From a checkpoint of a small transformer trained on Wikipedia.
Size: vocabulary 8192, 19.7M parameters.
Architecture: RMSNorm after each block, no biases in attention or MLP.
Training: 676M tokens, 8823 steps.
Each number is 128 + 32 x the weight over its row's rms, rounded and kept within 0 to 255. Layers, rows and columns count from 0. Numbers have three digits each. The size before them is the row's rms in percent of the matrix's.

# down: layer 3 MLP down (transposed), 832x320, rms 0.104, rows 504-558, columns 160-239
# gate: layer 3 MLP gate, 832x320, rms 0.106, rows 505-558, columns 160-239
# up: layer 3 MLP up, 832x320, rms 0.108, rows 505-558, columns 160-239
down504 098:148112141124155109092131111057093108154111134210159155149127114133145118148140129106109133156177105087138204153201100104073078089104138111091121162098093077127143205104119122123117120083141157114132157136125166165134089182099209156172121137
gate505 097:141096164172123145130091088108072096107114201143183095131125123151103102062162140120105122111136116098118116147105109204107167182122080177126127094148132089136132100091148103176198170141111086105136170121162165109142162231075129131147133136
up505 103:086079108141105142074150131084142120103137150162131062124112126126092129126178133057101082132102128127118045156155147128120188205100086131098124059166134122170152128125164115143092103175193072126142173146131145111102168153166139100086130153
down505 099:190079130065121124176115116085121140073147108093092135089150121153084151170121150144135153113073146104166130071124153145157118092042106116155136176176161116108118119166078087057119108091121129162093129107128148149160173120182062141116147152
gate506 098:080108150167149085104093063161108119099075098125071068094091167094156102081101161150118120152153109128150172141165141122069146072138061187129155146116116078096166122100134089145088164093128082134121148103124180187162103162103121132135147145
up506 095:068160177136122173216127147129118090082096115142120120096184115094119132117083124138110153158115160141151153150178111126137091099113118098089144155140119146128116116103111137128144104142088132129127113137115109106132192176089132118165106140
down506 087:191125194136191077083199101166063134120089167145107155096083114129148087162129169096148123062071111137139150134159122134088134100133098155135148166138125140102118157145125135098104096113213087116136095104098168148149164122119179195150137151
gate507 102:089149101046141134159174142094110143123122125161062112130133120093122084109079121073108137153100119075126097186123145103098076107152123123119081109141139054108119139125143101169108115173158149161128165102173159101146094180109076132146134134
up507 100:134140077106119146072144115095125135211072106138095147091138081124138158161128176082125160146154106108133090135157102116119131092130122145057145097151013094168124121150127149132183190118130203160126072075077138102092108142141086088098110147
down507 097:104084118069121115118105112161160129026111128143133081170102111164161125135046136146074182089157145104145106164107084121159143143090173124195179146125134161143136096135137130132093094156148154119159109188143174153144179104108115161131184131
gate508 101:064046134093179182128119134040097135135115136152097133141099114094147107039096123124121148151149090159114111144137107132157209091098092171122157137160150142146192106081161169107174112184144109135163105098187181138183072143159122108163105161
up508 102:112092184105117158083124086133115097129174132073195140094153135117110172116131104134190174124161119110126147150094076139140100164108114175094117118129107152125131129093172179163168125169149138151118174126152101159145104107130093118127112152
down508 100:150147138112193111202124081105091154146101138146145103047109093123104177210128119133135168112124100133146161180164077108123113135141105137087159122125178097112132087096123031080135141119149180078134135145139147145127130116084126124089127103
gate509 099:116179142118130101082128124122085111191098145114184112105100163102082114117152113105101113144076172085128139122130067132159179114125076138168119164098122096131203080102065110103166031129099140133195190109150154183142114086115157164129166138
up509 100:139105156135114119101121166083135153136117169133147081173087181151142097137104189105084088158179092119124072102084113156171119153155127145165075182136103086155143140143097070061102111085112139151112131098150070219092135120129165121140185144
down509 093:194108120117133167118167149116147093024118092161122132163120127151142187160129045109100150129121126109163080150127133116125134158188113164139130113109133127140147137146134129138143210171114176110121131153149146090202139107137124139125161101
gate510 102:156059109124140102081156169129100083139160125106165166176105092131123092124113148106130177137139169130083180118157111090061163120158122135174149138154152109119120087106135104096131156153165223141141145100125147040164151079107119200144165138
up510 103:108158106113113099066126132132126073143118132128151133176137166168064111156193112077123151187119125146108186069179109108118154133148129081185171141191147120171159071101189139117132162190115174098137094129064089051107160093123159140142163180
down510 095:110175063147124152089197149155129160130107069107107074122120115102146099157097164144103196084123082092109119080093136164085118104092202107098109124105135103150053069088121106151155105110136152117141125084160120118099128139180115144138079091
gate511 103:118099166131160126104076090120082143060080172159072083131125058099113073102106142074136078141126097124177139126090103161130137117150137110201091179114134127104121109076132122134079190096130135134156129082199117113163101195130079095139142162
up511 114:135110155110134098156111081128098107129121149171091099166156055107154063134082152119143098162114125208131156151101092113131075148165117087131120203177125149052117138145134131103044102136132139121101192091181101110083145143117074122129103110
down511 102:115116095160236132197120126112102114143128128159115101084140136126094145103121084090165148081138123163129143103147196148161111105137165106154093134135142132156166141164092103120103176116126126120169185156166161028110161164166133125116147170
gate512 096:163103135108073145112042154106078101088058131168105157053122141110101112125134226150115174115118094132121137097156108154153201107136129054146201136154102113127138089065148091162131097129152145173094113117176122127147107183093081085109173196
up512 099:151097090173075152126137141142115154132089137148172107080152131080120205136064141155130061099121143168119164059147123096099120067096107130152173198142092145117101177090207172137102143083143082095140170124164093126201090189103102159128095134
down512 092:140107118115148114081130084153186152182108158079140147176131149172140113072128119141102094117128139096129115131107141182137103163127090146131153123153103119102102150174101122126097171156128130138146129100093168126099175142126137126197108061
gate513 100:126071118138108107124108125132093175109125164121099133169077139137161102096084081122103195168157132105123098153143112090173113110115143112153148063121204127075088097115097139162112086177122143167146098160208115089105079161136138120119179133
up513 102:164096137115108098144131107101132151146114193143177099130042134196193105144119139135082149157152109099144092214129101146184102132107178098118080073122195159131076115137094126113091064143168125124157118179149146095158084184094129099074177142
down513 111:145130135127125113123136149124115105137155128074149173126113125122122094167157120112115151172036125101112085137037091114106151097120127136170135196110154098176168122098117144162124109096093116119154141118132110152122128140171080099088088163
gate514 097:129155133136134095142147139117083062070093148145118100111185160055131130102108174111181122146131100061157128187078095170126153098130120108161113138118111107192164164131172113132165162160117180092093115166166108142116093084120135137106138126
up514 093:081165134088145083171110122168125095093073135142105138172125175089101164147116160118149144116132096069144103171116085147117185118085142001108158132149087103176143177146130086139139162169121230077080124168138127129113125143138137145131159147
down514 090:076100117097112120091098099095144143165154123136111168070114124190098125132145129144108114081101105137052105161090199142142094140151135132107155087120126075089111100080120163129091117140144091135039113153182128050122158132131107106184083117
gate515 098:132170122103147139083103117121101075119084127136127086191132072147140135073127075161136097128123091057134131128142108174140128156135153138126091111166160100096205128085112156120094157160214121168107169087211121121149081150138131101149154150
up515 111:139129105107165119092109142128137079084137123182179124122140074075135144147097092102118107153132092159096109114156104145138164132173136087201112107134120112096140165094155115114083160109188120124108145077113056126098112119140189031169185185
down515 103:088094127152144164115184110125148153129095074185102124140132173133122201139138109090078209098177125154133174104196111123106109128079184125084164166115124143120123151138165169082182112056135139152148114132092127140099116100088129115114096130
gate516 102:129142087171113093097159141093095075180114110175124119135073120119150130100089150136150081124132142086105142111149130128131112173103118099095169099119121100143121112108132113186139105153140114162140133110138075104145184113151138086142114136
up516 098:104161120172124173147116153162104099132140142118130146146081112121159086116079075113161119167104136111102147091115087100140100209145068132147204151153145107140124121161081100127138113182188066152178138154148147093118167100112060104199135178
down516 147:131121130142135103123145132136118125158142123214119128119129116130162123150115158102120086124083126134136171128110153146128102154114127117135121106117127157139113160110133149137104126083149091114141167112117133121127122151135228114117122120
gate517 102:145175104112104181151116112081123066089123136111158182145111157139073083095119060120125136090143075124142159138119153172117105161201117077121076119139155090155107139093059159056107150129130105132166120174144152118087066183102095113184205142
up517 098:144130153148220099117085097156124221149093137088193067136125148041154124163147107111128109152116097153165123097139117149138109123106131161150064155105167137123193152161136186125084143090118141186109111158137130207129086098096084118144128159
down517 089:145163102068168156152173172089157073086121073154069160097106152154144086100165125102159137146153169213131135130110160185177121156129118150170142166103090119125155134140112093126186124094092072114124120121154133132217136080127116082112125067
gate518 101:070138121218138156157101070074050107091154190116139109152149138141188100148086153175137180199157149141160156129095120125142142031136087137109140150115149066178171080100117130144177126151152124179163124163178210134096125087106109170144175170
up518 104:066084176122120167173098052010086125081120105125125151112104154172139144131167162106128101106162154146036211156095151143094166093156188169156181123098117079077122129074167161170139077152086112157159150157082121138136131158100104137148139101
down518 097:190092072105122105101089088205196095108102126134083166095122060158119134136123080143188152110092152106168123172120131144124146106140135096121060139153169193143186136123150135155107154139130147121134132123077069096132095174126174104098149100
gate519 098:114083098146114114087056095140103124116095063122112119178161088158169115089128117128121125138149109163099084098118115109096153147150139102116111119109074124055138140079128183081130127103135109107135179173223089129116050169153127075162137116
up519 097:179082151181150129190159171157113105092150144105089159169184151171163126146113109181129160191138156101124171077154090192143105111117119127145114176156074104141119175147180119113216143127150169077118133154121142155150163161127103089118132148
down519 093:166106129099100111128113155078165124105138148166105120151061118122177161134121106103108169195165077141086100103160103145104129122133151159139131155113111121080098097138102135121084111131121149137131114140170200140083218150104170077132168095
gate520 099:101143185153091143133071130069123140110119183133141130185064125164115098143122127172117108103117098095084123121110143092149148124166125095116123166106170141167140112079149153110099091189179099096098192141225125136097132084132094129101155072
up520 096:097096139124131107188138102178125136121153103155152143113156170085117140114072074094091132124142133086168192174132165135134093147130142151192087146143125121075161154114133090202127175164144087195133067131154166150138051155148126155110084102
down520 088:128159155092129141105112146050075176136140146159138104189106089169131073170152177149178165148155056111127090135092133105111097156113153141116161145142099150146117113085132115100092194077126140085082145152208057116127216124177157116177130165
gate521 096:144171120101147148138136106079117100086067080103144167030072107079137154144186216147138122145115132119087075129174158106122055081100114111153151134143126100188192140116113170160114076075113098195145138141137147168157145174108156147143144125
up521 093:151143097137123132073174128130128121131129116138061106127072138091110147149181149170132121138144150150191051172170195131135160112164137135175169177112150148141146096158147146159149084088147100133186151160097137160096199108109143149070121126
down521 089:128085121107146110117128142153205099059150122129113155152180162159143160177101021077097149150159150104080156156100075100182118127122104082110123134148186125122125132084183104158105156166125126122124139138160148067103148164164092130132127169
gate522 098:054120121067097113082127152114124124119140083147087128106127087116160129110179180124111151126184104121141125137064120118181119137109093108113130140132104108086133095097165145182099124116151130088166117148105105114150156087157078121107155110
up522 093:100144126125102145103135143119136092135151142131109192103162147093186174125134118101068130080145122135145147100085088165124066086072126117128133085149039094150085117127112158175144106106101149090136133150073116140142161098146165164089103101
down522 149:147130129145131113150119112140139120126142138022142119150126141133154121130114127140141064120097112129123039128045125142122141118133115120149116146144127135120124085135142098175117118149111142139092138097124124129122101182115128147118116135
gate523 102:166060091125170148097147101097069121148148159121176159240159142093158127146140104109126176205111121143124198157128099166101112161159124115145151127099129126131153074118124170097165099150140145132141140117142115162147121096107112130099147108
up523 105:085173159123113137120115141091146105184119117078080143078091185188130132101138191136103159120160182159096103158138139141133138135180086174149140078147151142081121098159133129154097126069120103124117136158089157130130139074085123145089081114
down523 099:093130131189179131135096139096060161105123070185113165157124186104118145163086141089107120093126114123139178129130150117107143141131177123150144080166122112082129186179095134044154110117112185108112111194122097104172176126054174088073158097
gate524 105:161142118092163072143120098090094125094104127096160165229104116154165174104135134155119160107105084108161112141088167103115115088110136149116088148121147087135092157100142123161163133141139115174160129169214135097141093194100084147123138095
up524 103:130131140152155173163164186210171161092100175173137113141135132147101083129099139093097119183173207128143116113145081082175143131112118132121192156138110160120170158078108124199132128113086130089119111113107093114078123073096136126173149136
down524 171:147133108100126124147130105113136135128139134153126142146136141139126154114159132129135069150180111133123206149112123126128115099106137145129135109132123134139106110120126152193148099213127152143130138149148130128131112127102067133128122133
gate525 098:157162113141133100138219125040080115085113115111141182093070131116098080127102072165137197139178158137143167116111110145120137125181176130165165171122173104177132096129161129129152127133108097104110101105154127083095112130095090161112230153
up525 098:115079147133210144064084070196136135155168164153130092176096163156140130151078111069098151138049137136093094103177112075192070168142126113090110091087137136176176161134124136146163109104152187158122132138102104186082105051094106075108104119
down525 095:104129091085095116165083086142022122146127119153148084133179099149100106096134134113094134085108139149147166149122100137119113109129093132114136103197094102113105165145140171084186095104113134127177105134182149125173116131116115126139163145
gate526 096:113163086136129185100129063081106144191153150092139160130120185145156138170099170086117207133105147114106078165092076109118120146086101082148167124147108120180141106086089170126093103159128163135104153193137151018120105074140150138094112090
up526 091:075112148120178137147129122100122143083135175127137119062101145126127115159108191165158115157100118152080097119120218140085081115196154209141118140100167143109127170118171185107110126117089165178147088146208120164066125142057192123098110132
down526 091:126164125129143156111141146137122139181112107151110153169113111130069133089164148133117167114175147138203138131166120162106094140056057159109133130176115123089207119130114140150103113094109154160108087129078166054106172120102123134124070107
gate527 096:138137113118128133095127105071102055115095156093131146117128143179131100090154121111133148128153062058156129146177069100086151108113134204168117128114177052107146143063108151115180119118150147109073085133098135128145113134140123193156099117
up527 093:173146147116128131114124137083113105099138069148109156079083162116094124158140143130129128128092060117176149116107106084063046150103119102100090114177183123182143162094149149169142093076142157075173130101080105161167103091113113093147145104
down527 085:098105124150129145134080155192152226104128148126132131116159092116165143140090157140174129143114169188115102160105135089190121143141115081099097135121132102106138090115133118077122122166145152171158159190186094135093165153174116135129180198
gate528 100:119124153127108133059135133125103108086133135128121068171089091151151119101113067150153143106135159146169129203150132133102072172151124116132144087144165137137136076159044115092092114129093154133166187077128146152127148100066127102144132150
up528 095:217156105137106098121151140168140123177132125092084124100114081154123083102131223120086167121072137114111099128139135116101183149112116185146154136092143147141117158163180125125196111147154106114115103143136121137119205156131155145094122146
down528 093:168124088079110146076080148097158104164098148095169132127095116145133185135096110167169082155069098098134110168087189074141098157115140101086132091144066127165087067081127131121134104110166116090142101112117236118110148129055139109124143125
gate529 102:154135119094148173096149078101126099147111146111142149119117122126130124117139155181117153093172102118079094203094141101121230159097086165157116173163142085125161103055147173122160121158130098187133085161180106090165121126115112083185188106
up529 101:102118148061128151134149108087091109120146062077128170080132087173088131096146061170104180108112209135089183132096143109129090169155110089145124099131151082091136104102140143132165146079130152188147112114118113122108126077079150167084084157
down529 107:166116136112101100145153158117147135139152130064152093120087121135088115188094159116123146107092121100142141123095122141099123112146090101142110151129111130165111121063192136123097151145105108095099114089103146160098129152157136184158126144
gate530 102:088088137159114106139116112156089106110072166124069124124131100089091125148092131144082094128160060104133123173100137166064181173158167117152159122099162151140158120126078153105137095167196144085167147126160093198136111140136141176115177110
up530 103:174156090072138104180059095093148099183132104217125137079083167161123160126087186122155120143140164160131169158140092102165112158186157057162124089124125160124134110132194125107136123119105135139151127132115097109126145076078113111170104170
down530 095:140123155127165165132126116105087141110160111169096098133055153168090161110121134127166123096133124164104129132124123129098085131144134139079137149190151092180176101218119126099159075165111158075114160172109148090104102124107108156112091087
gate531 101:110107114151175078119111101107091091113134128169098159182110140060133055116130085144110159149126197104140062120117089113152142181163138072120129073079142049161119121165076140189137159180146183122120175081135097135164097156079094088135092156
up531 100:165102135105196232124055152161121148078120210051113127131098170155155145131149142066123128105112128155091110114142103145146186107099107141153142107114104162144122131111073186104162141087180147099120091160135177142148085102146082128102153171
down531 097:137104128124191113160124106078188063158173109099170077147103180094124124106126120138112141186138140078110111124096111136178141151160157128111139181101145099101142156156095064113090071174099138147131143108118078085120128113131099095180128129
gate532 100:071145140101103121087122211121104064131155133051118149151092090089131142087116119129062170120148134076136085061138126088073137103088132125124092147091097083119140146098108175191177139150048159138162124090120144088126108103121112102165164180
up532 101:125125154117062110087103062063138094126069138134166150102126154171147116139177108189092098081168116134130122139098136136138119151084087178142148141110170136166164132135121110146143086113148084118113144117133187110138195197158139202144113084
down532 091:167116123147169095054107173171185105129183164120121128179158057061174096116130092137107113135121088128080112216113078129103154038209109089128094125154109130095149127117129102107150155125116175166127039148092132207142116144093134145155145121
gate533 098:099148112089129093079106086106095109132146176150127138180096136143165093081174091140102143207139147154129179141106099140146166107069090183144166135127170092150074105100103145081132172127127143167148139123206217121111085126098138121167207145
up533 093:126124100106125071158136112145146105152129121056117114131196131136101175123145109124119158187205164126105154049067141123124206134126102152148104127157126139078166110096151103123144138087115127159139144141138152112170081168143112136099121087
down533 089:171138068120169123155133173103143130120117116156132098130109170092161123164087160167169160136158107183105145198138127135155154194126175159098118117165123125128123118165205176154123089166143125133125118162095118146139215115097113117139109112
gate534 097:116153041098139174107135152125095084148143068127125184201126125083105103044142146155095168151166159139129126148107118114134105148131206144169085151165083096093114158118103113112096157175131196110183181077088160108110109104097102135115072157
up534 101:126148151111130155094077112140119115141113108169125130116113184144120145130161094156179040165141110145161142153129158118160144137151116136109137111076148123166138148118104112142152122089121152090134056084171063171161121108142178147142155112
down534 088:093104132119200097151103133106050097115227129149146154145137118093128110137161150119090117101106147164138163143109054123154073173132156177138182108204070112084123176096142133107204120166049184136148161134117088156096115181129139112134159164
gate535 098:078115133178112134101074096082101107142086117096130144149066134106156109091159091126099117135157087116131158162087133133137206120161081126207141111139171110180114099136044187123171088156119132103194120165144130124123094129086134167167213161
up535 102:102096119112138127146065176123110149047164106103162124093115173192108147157091119165168122161104110115113148099210158128167125092124134129120155134084138089144129080107145178107167137134116083207150095168160075075122155153127136089183113094
down535 093:143143193122155132155124138108126056075205101083135131179137137124187187161106199110124117084112160110118068144131124096090114171135120132130229119195142109121131111113152117137164111129199110155145127151115110145156133136139124084145121106
gate536 100:111118095044076101125134136152075144036114056113063175147129133151120119063130041136220132110162087126149097107096135117131170143148125066083133154151069093211128109079149193116135171155155059097123116147169157115139151142158153114138191136
up536 100:182137147138133187111115085095111107151133102115153117190123116157190151104182134214148119113145124142155161106157143164148094071155071156166077083121183151165104130185127100144152119119080149165151078160175102193123135090087132174120115126
down536 089:123149178107098085074094123131184184164131179164098106115159198146170153107115069112149099097088107152072131187110083097158170132133181074119141073137048123124106156093169140121099124121204132067162071128113150176155128124081107103130119078
gate537 101:103109151159145212161145107083106139070094103104161167224133139163134108066139153185129158129123135093118143105118152132131173103143146086139167126116186090192152106117131158107139181137165161122151117133159149178191073112125129098107149167
up537 103:142121102166145149091149146160152128128082149188105154093134225052137129155141132141142114087132144137123105128180153121116107139118136081108151156095133183139148172130135082155134123128170136090136087160157120114105105207133129138140131126
down537 095:048149163095142165102166111046136102176120135148126126155082128087186108096103075173134180161175154147157106158140153052130084090092094124135074148107132099131130137100091086151096128127130098167207117137113127070128143059162125128176079163
gate538 102:105146182157090131159086120144100129112114116141142131124073106137099149130113150117157143112123131130078166161031071121146111152147103129079133152103142110119099119140144147131119193090132072115145132169166134107120075170134100165147128121
up538 103:169063108158120112099170104189106109154149173106159172115141157116139083132123138189113175153125109173119123068177089115110169151115163107174158099128126130142175161114154091061122127143062152125126139146110165088125155085146156045128141118
down538 140:121118114109114144114132141117123119144101134182132137121129160146122099132130118109117123159208119132130214119168148129141109107128110112130112132120126155137170125130108126170128131216116137128143160140135127122098136123106112106148093126
gate539 101:128126112147191129062120110049103146154062103173089088138102125078087090105142174125078118145151083119105133102101124168116180177123162156165096168173143101121126092119097075129098079163162160127088136148146107105155117130135118085124116197
up539 100:117104118154137117130124096154118150198089107112081087162122126088157084098099093135139101104119146123141110161125140181114185113093151210111153147054105142120079081130113111103171069152183127139095104126107123121155135140134140175123160123
down539 093:096107180071170125153181065082125070126066177109117094113100093148148118085144128077112097148125175136037108162123098132129130075167081124082120175189098145150205083119112118138119137132113161118130102120131169144094057167095118122120204111
gate540 101:061094126202128098169124083101101132080108096161110141182135113047141107104116119156151189130161188083124082141110108088072186131134113105104147116105116136041147127139081170113132122147107098117123120079127122049093152217102090146137087160
up540 101:126120156200149137121146131154136217136111072156099140118163088162139156134103142129148177136133140080139107145126152109153077170115114109129172096091057112088167134116073127109054143133106080165125102100110142096120114230165112168155060171
down540 095:117168172088081157175117114078162115076132091136065098182097161185120102109172076120147189170137119193089139150120096173114099109096123157172098144189134119096154155142177136084123086177146120183151146108103137167116112105093133093101127117
gate541 102:068116136100087085072102137151091119108083171085144086075143107183134125090175114168129127109136106104144206138116140097101095089082100085095163153125165114142169082068096164125160109122098151123153125158118146179183128107125097186142156157
up541 104:107136117118074102078092152107124117112140081139167147186191095142084158116151076105100081158151049074096137134080044124165151133106127062104154126188120119137166105114129145118110127182134157121106199122181131150034100119169163169158132112
down541 094:163065164114127153151154094100109116091185173159144159115145142103106120124159117168192151112127172136135126147131109140066054131123129175074168153110155128101121146151120116171136109139081139091103125132113152080155137147158122147146153163
gate542 103:115108116095108124149078185107085089153129100119168136072115081132166098094133110167111149137127093113138151075124098147136188148162139123152130123139158128115196057088123155097153116193153157146194147161126093195135135078131082141102150132
up542 107:183185089095150092068156122047145141159097139137128142142202143079135143137136157130148167158102153084137072140112122132084161126114165150139103130106094162057077162141117110094104138156143162149047061150119148164102156116042130067146107081
down542 096:084121160161102180099074094119111140125129143154174131048163150232110097064167108118211120124112150096148182148108136142150115134130177064133107106143139137130181167140150133134160124165076140093137153116130110129175112143141130140128180097
gate543 109:075135123147149130109118070114064119136124143100130169159155122148119144101168178164079175150146177059181171171102115149113090097101140182131141130113153120095124111077150168096164112185133115174133103093142214140167163092138149186153134080
up543 114:059122129095085128146157126121128159125053235179166125122122096097177121139100080131110121133165101133153132020131099123164165127110148109119110163145180190121090070152139130140123125180137134105084117110077100123105135114153170136161140134
down543 121:148117151115151118095121138112146132157102170051147101090101129121155094126152135111125063123123144153102129149079117117095084125136112130129130140140096088093174058127129069210174114183114168132149125082070109163172111204133061114146135138
gate544 104:049147105086129114087143082097104094086123177156108126153101180170115122133115181147134153129162134121188114196141134108162105139108156130098146146123122090174123091081123132187165090137135101219153087142137176105143198123160114162182135110
up544 101:136101114155096167091156100118141138187085128149167035121145116142116104060146103165106147109173122139142104087121183159191233134109189141120131080112091107099194057093170068143138124102209074154118187131121132127122162162085147122070157152
down544 096:138130172098144141151133031119061148174094112104151139110154144136090090172163090079164078106098142093123124169121103198173076144156141121140129123131123109232126131133139191136089152138089142148125072129123179110114118099184127135176098137
gate545 100:102138145172153129089090116100080110161071149089142151180115127153132127145185161108150162096158112153113141063097037082131140141115109144164102114125151126076145138071096153141119114137061107170101141151128123135147108113168070154174116129
up545 109:077186172143122102120112125156094144219129181127121116152092142153164135184172151106134141115127099172132172087160055097149149181111089157185111133110144166058136169090145099131142089118120125158127148149100152134106093126093122167169069120
down545 098:149030129031121177120129083170103143187135156152129088195100140124153132113152096095089100095093135071121140147112127159148104166098155135133222112120082149152113154087085119156151112119103116030199078051148166123086143126133192125133152062
gate546 100:062094147132079114116099147143062058138135077106122152061124116165147126068129183098093145203191121139144143140100124107105103107096147179116169132089164135083158104044120101127127097149092106168134080171151119090170154100132075133152195131
up546 102:178118167175181113089107056169151149109203174156135110173127184084146205115116130163151108073158113122098151139157125181179090120140085143133141120163087142160126167126101090161160176165109128128146139111177056134121117101093166179132116088
down546 093:108140106123189141082109114107116152053130162120062151176118129156083103142126084159200132141172143111208123120133130145110129134113122098109206134105204151138173149155115111087115091177090102134174133191129166150143176090075135110167172177
gate547 100:138119104134070109132088102040070115098093079115124124089136076094140100089116205088129145131110152137118103169147127102098104099146133096159140118115155081076114173105056093129081066129161145056124156087136094095105120120097141088137146166
up547 100:058064070104137102125132125085111127082161087110114093121050120142112142133156161075199176104101148133027110118125048129106053168111136158117133154154109073107185159164119128098140070133166116129102156139166074136150143081089089106140157131
down547 091:211159126103066078086087079158173131143133091152100148091157127118137113132097115128135126129094107138204138146120094150124113177130134109184105124118147158137191097127109116126109137144088126103091081044086111114107150117118134142199154110
gate548 095:117134125142178106050119140122122135083185139107126140172158096118156099099099143111068158119148130124129133185070174106106099119146170087145135183094161070108093094082210166124216138208103143124142119113138165110102081146144122127103106150
up548 096:083129102134091145145105114158135019124101104107085094122097093135120158115111149148092149098101134108126154090096135098048134137124133192149162110180121128159112151139129151104154156144104121183140158144128160096167199090139141105132102147
down548 088:140127142101121119143105172168090187085123101155181124143092162077121112134101156139178126163107141126147123180156089190146138153155125078117169126095097134131160084145133139100122107087134108128207106116133085191097125164119179147152122151
gate549 097:149162099070158113129105126120078128123124107159037163091100164087116131099152114129112134140202096131136072083095140112126162108103151134098153129115104097197143089092130111150162114119134183163134113130119134168121076127101152137163171137
up549 098:072124125143094076093138112119126198096165083096150146149180096093107122143075087116131170159099154089077151126073127171119134146132140129104112156120175179070133099095121113069108140159140082148114128130096101056100152140130150089164139144
down549 090:113126171130184174152096118140123126117069157157073112142087127208118158088120112105091145141104140152035147186139151130109134095165140115146140143138109097172110167173124189110148131120081157213154121128108125132111158106139134110134137101
gate550 098:090168131111076097131111080087088130115083166064139097219143161131156118119114119120088111124178153105118118089175120117102149083169165123112148126135192149042120133136134172154093179132139116086127122104103141170085169163104169181133079171
up550 098:179165110095070154111080185134141098108112048093136134152152184115144148154099164204131111124127116143117062142068254129118187081141160095132103132101133093114145095122170169083140157108087124086133106098146113140121168142105141131130142123
down550 094:076105150163051147162179096088188128096115104127077160122151106148093128081151142062184060139140146085097126097134133172112086131088120131155077164112142102076136159136129082139076124122116145129121187139125110095134156152087080120127153167
gate551 099:108190094098120103144076138096111118137169193154116167167128125187134133077101123142194064124071075121183181117128143130158154082173165108123102068140123109122105123112077103135112104107169119191140158153209119117125205139041095097113161139
up551 096:123151125099106098114151139141142093100120206131175133120120141120123175134153129146165103168044101121129201119102173146104197147143137168020163079143104149079150120097134136069181140115147132114113128140149102102134154104145155162144171165
down551 092:153091094152147132074183118150149118132129080085130162115115140115177167125131194090156106080102118164124079055101149154125142074098107129135131197130106127168110140063140122176084175136117107121127148157113132112132093115122108135133099129
gate552 102:135112070145152149154102083112090113110156104108225145184102120144112101065161126139115184139118123183133076143122134164134153181133098145071070128180160131178117141104161108153202102156113173133130112080152184105169082080149127098144198161
up552 105:133153117139155097099086093155123085101135103098046179145138120042093140113138085079132139056151110127183149133108169073098141128138099034180141086111115136118100120137136076192087149109113065149083085170117136223098200117188153157135070126
down552 097:102159123156145199123147136090032125092149163118135140133089170090098065132118182125144135143115205171142160168113102148160188153106131197112095117121102121120137115094167089170181144156178097124102090139169099170154120120137139125178130065
gate553 102:057103155149139109106082139146109183091077152178189117137140159099128119155121113141142139129161151106202104085185161165144141120163111058127162107113127172073141102105158153106081117190110083159169139125251106139112118168143127118153130094
up553 097:193150126139088129132103173157190127146135104171138111075147111037076082137088129123149171093152141143146106151154178077120132151142100042076105125102102172119116110145097086130131146116155184088140126131105180097163116151159185140107169101
down553 110:150145078103166132129164114105109135179074132178118141099092155167107099100139119127080134106112134139137143156106133149139102140112124207094174108111118111095119151115113110102164122170195065140137118154148164132164157103118060114151070144
gate554 094:137114109129147142078098130124121098089111142157116126183120084110103107079112119109118103147158147103141109141084155099206173160136142184177136126083193144074118138093169035120059158124172118201136155139174135136201061152105085144156081133
up554 091:136082078108125128150171112089099129157163170147170157141175132110175155127170143105174167130120145112063130148133121087076174122092133063078120092148075130169129131164116176076215146094090150110093098112138104154075150100144144086107138139
down554 095:114136149152174149130128117152070108125132113187123175171128137098124107095127103096087181112153129142138145123202125142176124169147150225170159134119192179086114212179192087135102126092165104181101156142154124104191131103132184180146083146
gate555 102:152098126139068119108116078082120087151126117146169113074078093045096104063151148139113090046117098112183081155089131173109125093136157117153165061132169116114136125117160143139115119145149110150125112150158125199120107142144166129192164149
up555 103:143119153135049161105090155130131092125133123069092060125133110089109130074148100157140136144105141100211143102098143147143170133181138159106166110131158154178119119163112068120119155151156182134131148132215117151100165123124181174169143158
down555 097:171099115152087129129144061120220136128118148067134142113143066205111130102129099100131035126096084086120072149105122120134125125127119096128143150139104112158167142110151130165117067122086141098103136133115183136132094158142085064132129106
gate556 094:106137127109119114119100115145130119115099130060115112154107136175086158126135179139143157082136160082150126130087132129146088074158120147126183151109113099143186106097089067175065146094151081182149104076148139129134186156143111160119087118
up556 091:081099176119113080182141144208115148129124113162121136142119177152114091141090134054153095133129184118154128137079087063092124144107111149182123167143134146172179109088082134125112174122104127147124158103186163123119144122119119080112144082
down556 092:120178082121143134137109127138177119124096125156118132094166098142189142094168196217088168144168177122128171140151202158150118126150103117075149100149106094128088104166144055187127150182185148099083125136121095126141141161133163154120134127
gate557 099:100165120158136155110155163145085138166131156107134186182122142088154102103160103113155200139100125089077110122118148127109154160080113176120149101140111129077134114103125171076104094174151104168177105159164132141093090108122132105132100167
up557 100:115080179109215148136147119141116121168122096176138092171174198105109113082100125159148142139154119089100089061066122101136133114090088107114115148082124105161144082117122109174144076160115177188133093153093156077152108129154198153121084086
down557 090:105136054119108099090148091180097180140104151162146206163134063079096138083211165141089154127124157144098129134123143153185140152162053165109127130150146159147107136104173045122105114141137108140123122140098102167154119157113188120127117102
gate558 105:132107121111125151118087151099079127140058106109113073128088106161175087144180128162152133112131153137123074172104098134141108130127146087091169133139199154108102102087116157186099157136127113114209090120151202127115191154130133092138118104
up558 102:098144142143169181102128133081100138039175110119117110131133132078147171121117088136144155130142135103168127077140133156068091161210125161123142149161132113100115157149140106085155118141144132117146146206112141200108110111094131129157130103
down558 100:140142076079135055116118130129206122124129168111087117151150126151102163198143129071155137109089112164132122158131127078097138155126096052080119076145162119100129130139108158199131057077105096102132153124124105123107105099101165117103147173